config = dict(
    num_hidden_layers=15,
    hidden_size=64,
    num_attention_heads=2,
    num_key_value_heads=1,
    head_dim=32,
    intermediate_size=128,
    vocab_size=4551,
    hidden_act='relu',
    norm='rmsnorm',
    norm_place='pre',
    norm_eps=1e-06,
    positions='rope',
    rope_theta=80600.0,
    rope_fraction=0.5,
    qk_norm=True,
    attn_scale=0.23,
    bias='qkv',
    tie_word_embeddings='early',
    parallel_block=False,
    extras=['local attention windows', 'gated attention', 'a norm on each head', 'hashed n-gram embeddings', 'a smear gate', 'an embedding shortcut', 'learned residual scales', 'capped logits'],
    init='normal',
    init_std_qkv=0.0594,
    init_std_o=0.0,
    init_std_up=0.0594,
    init_std_down=0.0,
    optimizer='cautious_adamw',
    learning_rate=0.00291,
    beta1=0.95,
    beta2=0.98,
    weight_decay=0.044,
    lr_head=0.0103,
    max_grad_norm=0.5,
    warmup_steps=394,
    schedule='wsd',
    decay_fraction=0.82,
    decay_shape='linear',
    final_lr_fraction=0.0,
    batch_tokens=[8192, 16384, 24576],
    max_seq_len=512,
    doc_mask=True,
    train_tokens=126100000,
    max_steps=7770,
    dataset='wikipedia_en',
)
Each number is 500 + 40 x the weight over its row's rms, rounded and kept within 0 to 999. Layers, rows and columns count from 0. Numbers have three digits each. The size before them is the row's rms in percent of the matrix's.

# layer 10 attention query, 64x64, rms 0.124, rows 0-63, columns 0-63
036:485523493515430457470523503546491514522487481522439534460524519538564472507518427496576521447533491511502470523546491569511493564577509552537462480503510520557492588472514602527468405492527475
059:511516590553518456463481496416499600509517485475515496506452402455608450501577480526530483501531507484504497496485467521495557516488509418479523469501458507409509506486540521497553506506486463
094:514497446456525506535498499510486416497478482509475534515554550523417543464412520461469483524502508476451541486483567427532521496428444511479537509495550486578593468529464450461429520498503527
064:516525520474502491488497463508510551504555562473454543503451478512454498495552516528507541467496525345535469502470529453508476506501433513520500534474522487447439558510567475510518519388452447
108:489432521493446519561495484502478543553507453507504506539456468489548523511523536476492483541517509626538498471502489513525497523562558501431548440544465586450534554467533530563537505578527492
093:504504427476490478546516463450496514515509473482490513517482449522547448520498523505535425520546462562427532421476498541556527434507538441382461534536536514528571448492453520455509465533524499
121:528533415430556430576512524451503506552512461546538524456537469527431464515488540478500472526500476609536473483504538516488507468544511489475449534503534527422479497483429559465504446525500541
108:471504530495505534481461462489575535520508502538482465545444485549568492513475513439557509515544447449433561524564476515499514508465494504529509488540536495604426397432535498506467452529535494
037:489511496550452488512441509570483395495518474533478487483539514485398492503434450502506567507461391523485432525471518550465450455534507508485465520504524511567438462531557488501448491508506523
059:486497470543453428472517535498493487542502479536474472467521498508546486487522469505546494424488539488554475517537498573522455501547534573539396472441532523526426549457500576536477478505593548
084:573509514507580559554464477517494478494509509500467508540479465503441494495461503511482520553437493474438518502460516430485542517401516513430586472529477436520585495527512404471484503455484493
134:467522522526472491407489470503500546447562539482533483485470467528584488510609439554514518445491564482481474478507441564473472509549553497486393517493440528465468483470502511506556481501480493
123:437461546494498536483421464538465552434482494406513468488430457515534573494577500472536557548515479510552503501516485460449488448465525545480496479478475505479542511590531443484541527562508519
119:443495466535534534473505483484472426546558535473463490547463473473517483526541412499521434487556542480505517450451479567503483476518478571522467534443518462514613554561552493553493518465477517
112:501532492452400530527482514514463572454509465537485499531569485556492535475496520528458476516419483550538479480499476500482494490545564460544476431502569587527559520511528448571570515498460488
097:529430527535557579507549424529479504501576567557572454509486517546584506549555470509497471514521450470470576448519491475539497510541494447542520510484524497484474533512527479424502470451467473
092:487433510525531501509500568461540468464405571446521502482508495448467552531476504469524555481531492503558555499491486491576483490521540555478460584439456479563450443474469523422485481492534537
107:534502504554464528481513490425557450539493520572468572498493485436543414473442463483490549502481517513388488491567528550530533518491532501532487502481446535463418522438502534548530498499539510
108:462630532482539487503511465503546536516511459539486513508434459518466452522469487514496503490474482374449476532488485540389485468527416550505558435528496480524511490478524472496540507491499480
106:494480451465554460571456495476462459615530504513508491420455479608525499494534475466541477529539479583475436471484554510468562446543535489527468492471515535449516536512482520537507492475461491
105:460488471552533465449522471504574495515557490539474506520510472445515535601508477506426561549557568459496528529515425529506491493480443526517591468527479455521551517524531438431546491504507476
107:542509464523427500498489549487524448505476461541534491478523446467493500482417469541462581479446489487490468530497555466459528496478541494599455521422475483464447536543475421458530494470454577
117:541529501503519445531488416526470474493493464459487536501543507415421489518522489466495523532455483533399549500487511523465479505451425493468471510609505486454515513533502487510373479492512528
116:537460491518422560555507542527474529436425474526535471566498487473564503538479532573491498489573456502470499476493559478529475493489546479475519482480514489545470444507413521452603517492490568
110:501583460533502481525511527425530530437433462501529553590565504504489477506509480514498548525563526518447486428448437580486517528513471509484522516514531522516592475553443516507486492443449520
110:508530543552476510547572516470514598517468491454492508526463471439577426501471490477501541523470430557502456463507498467513543550514497470463483487527461477410479542495577559576454493522503524
106:462464485442579546579522489510418477547482551461533553501524531484486465512565486534510493520485447470458501436528520547492481410530494518526430543491527520542494518535441488536494545411503442
099:442505553465489527423480510454526546494529541448455505522441497585538393465543520480539439489515456528501466439443447515532516507501510524505501513553450570508519518472482480533494543527505402
089:510450451446413500572509492481497529501489437534481524517575610452473463500472535486522513520486493539498502512534550542486495492440496479505522515526590498584444457507457567524511540549552461
108:475499504539565568444496493499483461511477541434554466532450503561607522482507467530526488489562495516447509436510494495533542485469565425429478523424480482556560431514480477466512492530521499
112:527462452519477455554507474508533491484473504444495443490506460482492522524462469473515462485490497577484577502415482491531509486501483424452419565515517451497532502524513499466395407513482592
114:504444534568490481518519555495505521468479568450465507439533521565539488423484495525489435530506548465571461530483402518530551521469503533520549477505508486476508588483546514558488526412480458
060:496477476466462451533560521509512480537500476543475469516526506559504435541491506463545439390551518508515436461537555494505482511560551531480511439573486515527523483474503577512459415494571453
054:500464537492468479512491475479504595446453540452546482514503502429570546469523481520490551531519540501520525402504522512456506544533516430543425585430471533447490536497458499463512573514488505
074:495499445444517475521531547504526459516517479523479527477522534501452552505404579482399449508420568542464560560508547447546508465439458526488549466504544459543524537499524511492500553495488488
060:500516519484538553448474427490483492470584484442487514540451520509470463489514465573549483455442579418522535560434474494480461506509457601507525515479492508486473520532498424459490459466448482
113:458448510467538530549488483511476465560532463490483555490476483504497523484540507496475447541531523620516510470484471493533485536555518498422552435554494597443555539521546507537502504565509423
093:524465479512555491503509454477469524490504491502487524516432468518501475507546536508511488536580449546417481428503436510545545506527522467349503539569491500546521483495438493478497538554554544
109:516494443443564411535475476459509495539513456544532524469513431589457476542508518480553501511551441589523426464511524543444520500567518520496505529550497540424487494531435522486489470518508497
110:450522492491505521488501476446534512491513506517440476512483470558556508512497458444567517510536494522419528511554484577429492503433490535519543514588509513625481416462529489545499460508537469
055:532536555515505541469490516558499428545614493576480515486528510514471466553470456484505516494545435480517497558541460501531551485450464537418540479500541481566468484520502478594508463466549480
066:519509497495481467487514478457467452451463472487487484544500428528489439499488433440550450435509485416483407464493487545480495517540553551437461451503467497514521395493492542511487422546537501
079:553467508458538504509537503550516527508492500513515494539533565474463545527422568580398476562411526546506549541489527419528526506441497497490525510446550449533507563496515496481504555525490476
144:477524497540482509464484436495487510432508535483527461513491454533549479468619429525561537449577515442449457438507461564447485499534531496499440544518417547469455467506466499503496474499497522
126:450484542502493556559449529534470525509527494455516515472457476488515553472544519493525497561561428522584513502543449438434513482522530537534515531468521496490516570576519420563571494549546492
118:440428454493540531532520461520488438517547520428458469527459469489562479494523412514561463506564508497576539499470444551468527508527476482545488555465494444487547554544545482569472491446498492
108:540553535457415516529499513497486554463515441542491473545523445532496546491508547551445477491446451522519487470492457460433466518572539512489507398499563556514535514533542486524600511540489496
095:485440480538557517478563474561521502499553599546558456499519517559474522532543498457465488500465490471467561474447498505566466532528443486546507488505545481476463535513499509417491449407429513
091:449481586593508518466472543448542469483437511450525476511516481485491494492431440480492560500542437453500503496458457508518530531492487543495515585477488526580437476503497507465493426415509448
110:541495498525478511470542506431514431528499545537439545504518532482553401480457477462450522483447540520395501454507560572551469510471524455477517506532444594498501444455492490525494517476479505
087:450581418426519473552526467489491534472510499576460476457447421507498542502490495481541481490487544490454502512501494548447485442558511489570476447536493465544493450449408508505543514559484529
097:469432447458549478537498487505404445555540514534490544425442465600500501518560500485587466507515466536515430476498502535505502451533524496490476502486476498424531539537430480549501503508476534
086:502430446501462406511511508494575509497500559503494467578526473476538561534474518495468530621572538517521561549557481534453536541486487438539532523483497434487513488506523494500536499509520442
120:488518509504514485468522514536523416497491528522569460481537493463554510461451474562490535476408549467480501482523567507468465478490522536584427522431477498453465567533445444432530535460451516
120:539522477480535449510514429472472503538503491449462505498547535443462487536524494455514497532472553562438522522531522516476470505466464441488520503607472530462529451503563536572363484479502523
116:512516495517435555507499575517460516486445478585479495481467504452525517505455558554454490489539463466445445453504532507535524442490547535483491426465529448564433450482430447463544521527513559
102:530560500531441487493472515377532490456476416497476509559562439535524502518516466501519548542550505516528501487457451579434514531498485497498530506549569543508571439506506529520484494443493446
098:511507504574520478552558477508491514536508505435502530495514503425565421483474435436488500514428467545528470477516523463578520496523531445464484525490468546399572514514548505545441513536478542
113:429394448423561503623521486475479476541524492453482521501509484514508498497518476464526475497459500477492429447501511574467491519554485534539517537542509539566501515537479518526493469423497433
105:473487524443500487502468445439487532487500483460472537498482483573525443498571502506538522497548500572507484453495489516484491527518492490488519525630408608443542512506499519511507543534491409
090:511484480440468473541467449467495486510497419451469537562544545471482475504540481462525483512470544526479481495525517581430454501487485554441566511577519515535515513509561525573489504524518376
088:465455503530532560472491538527457484467472566495484491504456485514577531481484522536477536501583457480458531455509530476523539481447559436454450543417485453566491452485447466451526520554584514
088:491473478557573442490523427528503483502455578422518426496515526469502503520467400509513492526507486517457554522501472480483497475522458440459494579551460486469511515512524516510391447480493565
107:529462494526463516524504583505500476489511493491467519431485556525503489441452518544471435517535573453595494543482441493557595470404531575485525517468528492493553488471482459521481531469528522
# layer 10 attention key, 32x64, rms 0.118, rows 0-31, columns 0-63
032:510435454520520578499463550553441494512566492470524531525428511492448476450537508542531484554470515446497560538498543532484440519421484532458493456479505513490477453586534444536444485444467534
042:493460571473456561446554490547513491505497515570493495504482588410495477475450491471440478523488549481478544480506543486481449477419454538505445398462477457584499521518511506500496516467457518
074:551510473478506525497576458521462470510449454521448507484511443460551513508383557561415539469500442541496510484506529472493526483472486461460494528464511411502500548498537439493547570494531556
118:492504462529487460466408509562510474491572516459558479542517479548423463450557409453500482542472477465531453537495476536473491498525498553522516462539525554455440488543550503524498449563495428
096:496456500476540467525538482525498505523581503525497457482492429480518477503437556515440457557514539561525466483523533443555524541517563470415558460554507520487469553499568489511530524535563410
096:475481512537541460547592511436424508531403480446455468447447425488519463498477562485549511521554473506508456446541503483501514500515532442410524535538465495506515460479462494492494525522571526
118:503507470457512428507515500448528527537475498510544509501570420573478529557449557459492501497493390554544441423537530501513534496588521478485479478480466498447507490515466514430512461560525514
113:453465468488464496470488509531515512507533490487473475488475454477495499456536454449466534514538484514413536476562487568393466518474478576516505491502546527620444430510541499548520453478558464
047:491465459468523484536504487482516473464534490364516529486472479534485504472620440408570450487442480497495504475498492497492436469539510590515475503537465511515465467530483496486469424495500462
055:441442432504527413514504537509510473475530508380507493471441495519447489469612493421563466513455474455501507520440480501507490485515509568494534543529502562518513476508486506481465437539500478
044:482476491421515470421522469471490469443499473496475507498500472487501525480425517437448522480394481436475511473437553535486486439508414563459508489443497506579533474557542474470486526547499528
117:460502571524508515517474531438518568478486536506565510443452562496539494525625488486620511480573561492505524477483478505501456514530513463525492517525461549468533500515439568506468467481467488
126:466526590490528552528452459554464483535567491484485560481465496444535536509547509502522491510561440570560486495470444463491501534548529499502562534480546499426530585535507479586547501482513475
104:440435469486541438527503528497467466493508539464458454545468455482494495492484404513543476601547528468567524599470406546499537494440505507553541520493489486445537526492500492529481476491465485
119:521537508478452498577532503503445517493533420509548427484480394496497523455511566576467450556471531517545506505528500470425499476519543485520508384461554505504494494485506490510564540512529491
107:444420481553531513498545523511484595537484584557506473472457483519545523514485555472538554529528542480491508472516548509562495547472483429526499507544555451479455543461430530457466477433515542
117:524541514535482513443433481538541450433517505492493480551524491529478493471456414517507527446526408411489503493452443521522545525485522591515514573490528527541444471481540485538544441522516452
105:493493488535530485473510543468482485507491568533481449559517523487504453475444509482447498524472572455383482472528538570520473535447534549485484464495422616481502433455486471494484502482442473
095:504468437442467436492557462507475475457488440560467491459512452469510565514568435509504490561486458555442467455531522571412461478563485497480475547512496484587512500529508472486556538511509505
109:481391474451541477508482549488445524522579573495522538508510407557495515558504496440513472519437455536551443465534493516540490513542495526498502497472472505408478519544433468481540457517468495
100:459443490541530536499536525483518529563430541535451494491479535509574557463493516541531541608576553573509537539570506524478513491437485432517488553448487475512528526485473508557477547496509515
102:494543540514539534489482494464543465530471533519543480519551503510522520484462501507483493527418516450463513481501486569475487452451471509582434509450459523400463561542445442433535556468428545
108:542545506497531507524547459434522580545508519453442501528534556434506513550508511456486496491406553561487493510556514455538503540512484448499516545510463482496563465470541573538410487445478540
097:510558545489497512505489461512461475499525470566479462492467498452558482516455538529481436465511473442451398478469457545491536497508502583501466459515464469558417512499409418502497564476528524
123:490505486450426515541530485399491501469532410531481474514524442505594500561490484537505505488571586470544506476517439530418559484507524483511494538492478486510537436418496524530498520474509523
104:478479491553532518529539487551453472536498484470525513483526506407531424531473438460470502459513545495528483512483540510516463509504531344460508488543466553404506483518564494520444471466506512
132:480493465474585511566478485501474470509527540480432476527463502554494512507518539474589402438423497463495469505439446513546523579533535563543546579511494516500546552516508514493503461486470497
099:496432521485467470515487493477483472475459441489489516468444484477521477476538550481548517419590556509546537469473559472456446585516534483450525580556451558469552511533508547532511448543517473
087:502551417463493532550465478475497493546493475445459514531473507535489483429498625446492413533440570500470555533462469536458489512499493561523546460505466500555524555535535532545487536488491488
102:409443550475543589521487519497462511477520565491442578489416515467546479506490483517537553417589492456435499452475467504493505495478513457450514528454474468502510452498466461477483475447528500
093:513475501549501490520545496439548562492494552415513506496517468433507478510428419486499544547481452466548572525563477491503560473494460401509517590502499451487464462499524524522486464468558522
113:508432487509491501505492527501483453462544497441553549461486552558444457480528464493520487487560576414628560539510526461510570455448502523497501581517516475490541480466488497548483524501522489
# layer 10 attention value, 32x64, rms 0.102, rows 0-31, columns 0-63
099:496540542537489486562576560479460513475481510492462600481504508489529480442539473467466481530514432482549475460567545500534471487533486499545487480545510497529522465508448419555454589548478578
097:500524472493521485478481468507447512431491482520472491542554511465412507506473448425572509463554482507489500517589492468440574508512541490498509461483474430491416548488489557554452582486456464
093:527511464584545483504530508531551519423541453484494455495510504527504434507478462484530533497465516506477460530383502491516439465485600529463600501498532480514519538442546431517522505488449463
085:452486478402476441458427463505590509497503509463503518491479555490513475534442530502517495528536588540460458551549514481463481502539504578527435558508520504435518481545499475555512475454443541
099:526429481437459492541512468459514531493482509503509488502439542454573483523470452485527462554445478471493505521561535561413464502521496462396474550472502543527525595439494447532505491488488450
092:532448521512498490447484505492458543474484424506481455476436504495501492485530529504495519433491402524553468607550511536525537473484498526560469451452498548461548431547490472453401534480498526
104:531458470505489495445492500489550548623499493499510462430533512493501474453497517491525570515505444530465541470440445453543547448553485532500574464486503567518479457509500433525529517441549570
092:556481541475501565414451509424506517480527493502437448518462490504456428505533489544439500527555483511519494441490519515527520486500526570450395500573497428478504520466538530491464466504578503
097:483504529442497525513560501514539522478517517513582519561411505462441470523527541425529567479477602561447538478532415508538520532478542467467513478462480543530479508551500468547445526526493502
100:478509459458525479482536479480503471464498454462494537440539526476549521466473481529486529538539463487518491388554485496566467567489439553600500459413482468508539510463508449424487451472460509
084:492454509477548502546460478511505543510458478471473473512590493414468435495511568513535514511515542542542422463564456514473442493573507515492493485468525470566432539498509468408518492507420508
094:595523535441472433542493524513479491535502566481532530560513493526433475536482549465564530482575483413509460543554500536460497502487500479488495506401533484503521556513568433511509478454529524
096:511468435550497492550600457515472479499493565507514517541537499473526476502508522425536550427508496545488615529525430527459419522516479523545536500430515527501502471443499529558549491522476492
090:506505490550508526593430541480458526484511521511518467536491596493434497448515492495501467507579531505502469518563523468449475533500539528485575450554513579481532461408477473463468433501523534
100:482581499520522480482463498494443528437519502540557433527493467476540494457480494414528474502529492416475439472524481501577526441540419531513487474579508480522547603482527508536547476499497486
088:460520549515573463475519464505536503551456460550522501473484505501442424474479493559476483506515459509492518515538449493421455507428617546538525534467511437471525495559499521550581451501476468
090:488480495545491550489529466498469515487498427526450533511384579494531509541531501469506540522528540544512430528568514552510541455550512534434463474445449547534513459559451474432554491513525509
106:536526470542459541471582473513470492469471506501507447475453557482467476498504530453453519540493410548527512560469434507482477512500523485515461522536502540497495470507453386500522443455457617
092:418522478460505492495460451516507523399547462532448518573475499555425506505498509531548548416488464505525540527520506524551415528475450455474487451492505477485482499468568511512491512577464563
095:414494511531494518476514494481534476490438456496540453458475497549524520514491513499442426556497510467486475522534503470549414458576532546489561562481496456466430524521505513430501547392531479
092:561534405519420485550496552459504544591478461533450493474492495538496486480494534467444506445478525468577448481493478522525518528426567531484506503455550488431474458483565455466529467490524517
082:466490474537562462369541446498447515431508566533506529483555501557469457572499515463473504504451577429521507504527496475475502550561543517447491465518534476495507541559478484514518506523559509
092:420585505538470563455457496573502485495470476494484502478514388521545540508496527460455504543497507495543556514497522485508565546435452523394540564459513494479530477476482522489464459510445510
092:524479505512476483520478473493451487466522517520536562530477538580512490558499490517492521553459461504461444447652466467498531469458478512492546529537496532542498401522556502546471547552440500
093:523502522418442473441583493538526468439552572528509504529448514539512474457460501521536493520470486481575482394499470503478485510532473481475579498500526580506521505511487573475457512484444434
098:452483507515529525500471469487549524429539467450435479482583479568580502488458504455506506440552555486455504504554523464459505556502506425561515497575517521515573490511460522455547537504537438
131:505503561462515501543563547460478505522404442459458580474418502520570513473468509542611501499497511503482499522511532472535429470484521482457467525526477465498505502490454533539447453473536580
117:564451506519408506412510557519449523490485477479513515479463533495398482501500501521559473483487503530458441511505475497494468466528421509467575494399509457420497441458469501551502503526512468
115:550544468458467474479386553488470469539491523530457450588412558483545493491492508539435547496481517499534504567500477465528493504591549438533518519546470445527513491552465503487519486528478487
156:525512468509526533436379488516522491485565468467549525517556535525432467480517482477515472521504459468474433523549487522478537424463506586444509420540492516492501461573458474531487489510566534
116:458464497459505561477530523477461473543479478486482523462527487485560529510505507467473547482487483566535566487522514536597522482485494515535493540567492584489479587398475437479552574446469480
089:541483520437473547509527480465562499518469475512549443575540579518543525499518485480533475531552481440485489550503506502557529507575526542459482432554503466428538475536552510579559460469530452
# layer 10 attention output (transposed), 64x64, rms 0.109, rows 0-63, columns 0-63
102:510517546588514476553539514477454469439482563522459565479490526489525515452576471489483467520550439453559482466534548503537489488551510539530540526564543478507528471523470476471442559545458592
112:479496466482507530506493514497405496445490508520508495523536496496418447555485469386556483462511515494525586510536457435451551514543526498496533445509496467513412512480477539511485597471461459
117:536477469560551484558529495489564523461527404461515476500462515594497446508481484417531550508490491530474460531410546515488438455482550526450542501483485430544526521463493496540544508534449504
098:463466553426480500410436476499589500471506535486530533504472497483551475529414568509525463531521554548474471547509522471469448496540520546465494546523558516466526516575476483497529445455478569
118:534486498476483491521509480490540512494532515479490453519438558392543519521432477522507463502459489458563492562562552525444509503508497471433479560457517572509516609418506434502519504515518459
098:545474518519470486468480558529498577507526430548470467490474522491499489464476466470493475448517413526525433561524538513541548470457485555597474469444505526425518441545491471490411550506488523
109:521434502501486468456510479499511529602505512447503437434578508454470499456529498486487546467504502509485531475419431480543553448506482515494573450490456530520488476555479420516506565446568513
098:561483526460506514492462468452511488470517486524471421479515466487430433539589493554458479533504471538556481478497502507530520431499555543448428497558505440450543559460562520489510479490581537
100:466476531482551470474555454456533498458545521486585469515384420474461513558556507450544575485522544472476534435539453500534523521483572488506501537445499531544499508500516485507433517495479459
111:520578463492548465487482437447502498455517418437537507470532532502526508453465535508490500553553484489554466442539481443557463587514457562575554477469519487465525551469560500470447476503500494
120:517441499490574508526467471472514512485484523452502475555568488415467365497493562502526534497538479533528440506559443485470428506470506532512508507499509461578463530465501488470518462506414530
115:577539532395458452567493511484501514534517571497548573543537523570449505516506498438551500507533519433487459535548505524470529478475490463479467486435508569513499546525540438496504484450475552
109:554480439543524493526589517475488491512552535509486509523531542432496517514494565402505527489469518557520598540558413519469441494526495525574494482431536521444512498479514522528518502562515480
111:486504513576454544527461524469459542485521519588517492476447584480445454432503471472492481501539504558484445532592491457446476503470537513468528456509477539509537485420447439460483463501549536
108:489550481484468490515492497527430534453530477514580452497472459458522500459539450394507496482544522430505430491530480443583497419533440497499493452558498487529565536473554532484537470480461487
115:455484562509578472464530477494528491526502425563512548517541539499488409490502460545439511433446525506520519515507445498453443483409588527531511543522482461440518475542499517528559470493464483
098:501513464584540518471563460519491536462497471439415512494421557465528550575544537429519541504493563526518426520529497532551528552509480533440443452496513503469559515509547508459546497494503497
122:503535466545458520490588487490466500454460510472527421459440583495476469513464510472425497581539430516509514528463433522469501504504545480529459521545544552464503481482458412518509442491468556
113:431478454501491508497472490491517498455517449606445508601525494542417505481485493547536557495498478493494513543512444530538427507474434484471464493482526427515506526482584478490415552523498524
101:414481481546490527466450438501519472467443463489559496538433514561521526531487544526458462542487533455502548524564470490541440461541578514504556570490486466457473498519524528491473548397484496
073:536618472513471505552507514543512517554471502600481508488475487526485486527488509453443525415514491467564446480501476522500545476406551551451495525445488451460483496518523425470552498473544511
103:504513500534513495432537473469490495460487523495457580463532503612492402560534529441494511541455551457555549487538425463425504506552542536478477436482510509528476535517480488512492496507564541
111:440577489485471539467525514619498473509465470498479547481534428491555493536496533461456483550459527478528519507540514519499530538422458535405501517472559528485488471472453452476485508497402473
113:518481448524475483544489468507442449481481468512523584476439497547486466593455520542509485494430477500489465478582466475486525467480498518466585508545517554507520442548543437540481582566472497
111:495554471446423433429549452542551474467506595502472449514435494442513485445454452510509508543482462461546463409535491485476483484473464493478534494479545555462534531499484526486460545507458456
119:460475507511525472494504401474548492469591463468413456477553515527553461471468500453530509446502544528493477538560510493488477551527472462575536508549588508524543465542467515427520503480524449
067:521458526483517484544500475557444437461501473495509522578540522568505483459379460549513385532471507430459475521482495494540485457503536499462485448538512464512495557517481486502506451519566549
105:552462511524454487438508581519479513476506515481500480443497508526405529538458548513532470475494476499422493485543449499493498468554419492478582474412505443408526425451473497519499504530504489
124:525521427463460489460419533512471467540488518547488444556430556481560495495484465516442562539440503530529486554494501508491507511583500427513493512552522418574498488585469522498504494536473478
065:477478525501537516436474436411483465547529478406531538455469537497575559480552526492529474438531504456511508483546515508531503467484539512438575429494470501473586442508473523498483453465511541
085:478455471507514523495481548493457457555449479517528484491521459498484549523478481425460574501547514540480538486553497555547553473463477533521532514598509554445482615438459464536546553488534500
108:519493498467476520481553491420579477550483466556504440519490540453522513523482449461568516549494468438494456527544547508543498491586479551497468469544476435427519452501546481557530462435540474
093:492514453535530474579516498487399514516509506456493556496542531510490440494539502441467458513549466478535449496500496513536522467536515430537545513568376534490530494482434457538521431519488556
094:492536488451547452534458468524436504464586468484550513529499487501453489603503533474562498458467541497568442504576540506484487467568498455522482438559429486429501545510499546510497530522473512
087:506453510545488525473526424506490473430473527494604486516561507597481476486505497559465525523579529516487504464439471513485465531521494541393512491555588508470524551534478482491547539478514483
113:549493528480494481525489429495511500491489461454528499541554478518492477513306492526528525498454534520515472509536533465449490522505499518522467525511421477374508540539512490528519507484496500
087:541525511416432472532556453464524528492510497478533552507540501491541423531383489520535482460507562453491532482499467498464500501532474493517475580546418445497505549453459464513549555547514495
094:534517604532413522454473522541476481468441447546502496515513530445484488477527519522450531507507448529527426544506504533524577482460512519544421454472476491426487451541505517472435513454512566
092:503455486533443563526528518458516521561467492487543522491459540518496471484528501536494512535508458564537482542446435448566431467516522507454493581480565557418463458464460445503508543466464570
109:555455475501498512484497514530489543502517465498482506480418537501478483486606559534497469500502532519512507522459516454557538511470489526424496472528661459579522522487492571475462520489547480
088:479436488447498483506570485488548577556538533543432537501414529477513463526517534470562487456484491601480542491512497503571477539500492483440501495462539545527487426462451543554483448515478527
099:509553450523493505601530487477535475555495431469565504456555455550532477517494575528477482551489501498559489530520491513466508492543516524650467509508445538449483525503462511461536486450475503
094:457459531474529448500519520468480457526482527447469504526426483462483356571485470438585509481576479483484488466496520553487511465505526519454513473524408489542465441495537531466505492498534491
099:583503545474490466498495486603491479492505518604578503512485563468413551543565490535509505518495413484488483535507468491487510454480488518515485488445607439555491508537491465482501499476495501
101:491577507481471517544535461498498562517517545511524499583562457503502521495479481501535537545425479589456534481531472496454416517528492452586492480447454545429454543486513457530556514521464525
096:514497524501550507555431515521462498511524567543483499483461559461483553511533524538480436581523498483423430477556544461450435531473551467427551444507533517457552482526480463513537472512565486
089:472556513553518513500524497554462495482512534542531503545532504475507517500520500517500456454479518404502508525480513435571510484529488518506529474588627431560535576430493477553542519549474520
103:531482522486499513543546439542539489502499529559596484482485589558498499516488481562533458507465546503514464496476509469529502445557473483555423564463556501429500555513443470488481491424464561
086:494459541504471507469485541562495530539546510519488502413454615392492445505572509476504487467558529558528450540570512466560524477522526500489480466446443536489488449506489517516470493542512531
102:488530541574436530477537534577491526521449524582522493515488560537480445476541496520498572500509420537539488537468433491538490509526521510559502493473485548436481479528504462519506458460439605
093:509497493448514544489504456448435502475570506480444489536541489475515545571410452469492518461449549546509531503537505525469537485501501484510513505544398490389515468520553518535427523532449537
105:469463524527559515469490576499540392533461477461552471469508466573507500445518497565459501490572485440555480521423470474537518466522539545503538513478527472528490485467539478456561504453521421
080:587493525526488488476494463464488521471421510491519497522594476503510561500478491561389576569532513543495460486498471505488513561473524492434527523488504504390556531514482467451501496444481509
104:523500538513457492404503508531503504442543482572480507475470532440470540495491492492512537494555478468510513511473463507508525510472481573448501512513644488623545533476531454538487476511519441
093:488516418523530526454523489516489559540531519471488495496505472558513473485546517496509507527405555546461525488424518534588503555434462500480506458562590494507475499462425551455458536490462548
100:519495490461462455512502458569475484467547448580499490476442539435432479525500545525504442536493444543462504567521469453484499528490511487488512431577551468595512475480545469553514519569541475
096:468497540494503548490524456566512520457482535542520542515533513471527629459500459530501477529468595516452489462457461562443484493475540485494446521407567547441531501540468463503512502489480456
094:490464474513558523527463429414520530462528508388475539499556497617539502536442470462464486493504551493527498467519512519486546563503486447476504522576499518456517444464513532498495508488511420
074:527465451432490491554523451501447482520500493455485525510499475602483417512441499528575426446434468486471452507501549458496456496538467495478510475608429484493520550486491508526464468528476531
088:575421490461487453474538480532478527494479514496595533497455567562476428538486464553516508519452490541461466500528548476494509438493472478387517499483489477416531507516442479548499472534515541
090:536469437513491458483442524460476548538512547549520511541436542490436483566551500509514525458514438567504522532575579482529527485519490458509516550527496434588553525540492519471453483549524561
066:539445490461523517509447500453470472521519446413507569443447531523484417546469522460499478474549510531532475504518521463483517489495524512380530482523387516470529442517449486524479457503552500
081:480491501520442522470501509469477443432476458503521537524559437474538584488487409489431537582531471509563524491494491599519542448541480495589500524470441489522482525529497460484473535457516510
091:480465496546529449501512461466556515585453523604529471520435526483512489507428548515496473537499564492417521503526549487580459526501483484454513495585600484465502494476473523487509496446522487
# layer 10 MLP up, 128x64, rms 0.129, rows 0-10, columns 0-63
107:462482571493556571547529496518458455463533539517517516471469530519455506552429559557479481506545503484560493487478550506455473491519431522531526501475545418571478438504482493574537452467421495
101:486519542564486451469473586472490533487490514565458549499504548398454548570439472430488509540511540501492523511480472545468497481444465506488576458511567520554545520510467461456538502553483543
104:450459552496551554570492538470493498583481509533466524474462571498509546539472518457468486425536471472491520484441529523464521518524503434506417450493578548547475497458476454529524453445466558
100:513482479489424524548491466445449503537445456575494492515490448484493503497471504447514433422461531519498485537444565504527526482454517441495516469456523530524501511554540493571581409512420518
094:519425544463527478506517493507485525590518501536530468461441465455475502574470476501489508489534485501521529528477504380486399453491466460527444417496506450535506474497519484414484473452467465
106:540503555527491550499544413462443492533503499577516559418480515436509509493463545497553453535522551534518503473486522461497436416438500566504511480565495520565511500467501522531486439544515444
094:492502561481514506471531475446504567551506527508461446526481528502505552520446527471504503454464543514545480503515462413513598501495461524550512581507495439512525507448386544505510500513442582
094:520520528480545502502502466463464527554499415498466556430478566450432519516431474487445482477491608457550469478510487536456502454584533514444483482514537492476502531525541567534529527468439501
102:554470518518435432422482470469476487520486456555462507547466494506504565615493491505519564541504489450503518472526562478480436492488524545496551453477540472529585441490525435473532511487528448
105:576528512494502535526462504418492470455478557542509490474503560513500513541451532461503572509486490497548596551403566512517514518551524529576452492422546542504501499545527500441522498535481473
084:453506561439468515505497566429497454481430461563557539398506521502496508480468466441515454519515516479577485480457509502569492553503572528567524499479509465478482463432560512496512471547533516
# layer 10 MLP down (transposed), 128x64, rms 0.117, rows 0-10, columns 0-63
115:441553435537397473470506491522518486556472425488538480484535513446486414472536517508484526569476558581458465493522526510514524468468521471469603483490532484503577505523476499535490455453492473
106:562468488548570489482469520491499472376513544457471530517520516492440474540421511504474529423537559485458497474455493501512515497510534530433441507556565504414488409509487464512496484502522509
109:557443437523530518497516485492425544458466523478408475419478523466452526417499531492463549505487606453551459523452506474460558443485478525457508523449470514436481478494470513502500512531510531
103:528517382499459448495504559483575475539589477520522544470524480553493433487447396468487549537478533499519469522494516483493458538445513476476474439482470558501481515482583508486505449507497470
089:453518506503510528496531581572525510527540461590601500484474454505546528494457462540541528493516510428482556503480506539583473460459512495525454527468408491519538476560520477511468477514436543
112:504429449517491458419489392450446482556490493517462457509494494502535415495549516545521523534412493535504487529493561557468519469549543520527492502509417494429477529469496498443525476478473466
085:461501447491445410443493539518421422546433438497550465483558490476452454451516428493473475488543469525514510501482526510424444461497489459497556468495512567495504451524576487495526510528498474
090:415476489509510404482500508452537510471471486570498554471467532499479519538507545449542559547498454513493497455495492492496587525493424570480513502455460479593534475507461545502474466553421469
106:574494527469502565502511460484466460522468506422482483500486437491493496495458426492489532515433468473505540517505525577488465472467416446557465537521413492499460591563506456529502508466567521
109:489484498561449505499461430436424522471504521504495407494501449522485490571559463542526555497462493548434540522540557585493545518481457496511458487514461532497465557536541568473528460554497485
083:504445494440505435477548487523517500542496489536498505496473615539483487484522516551502481511553486498378518558559499483535519585478469559575501530520542471559463463443507519455476475493536462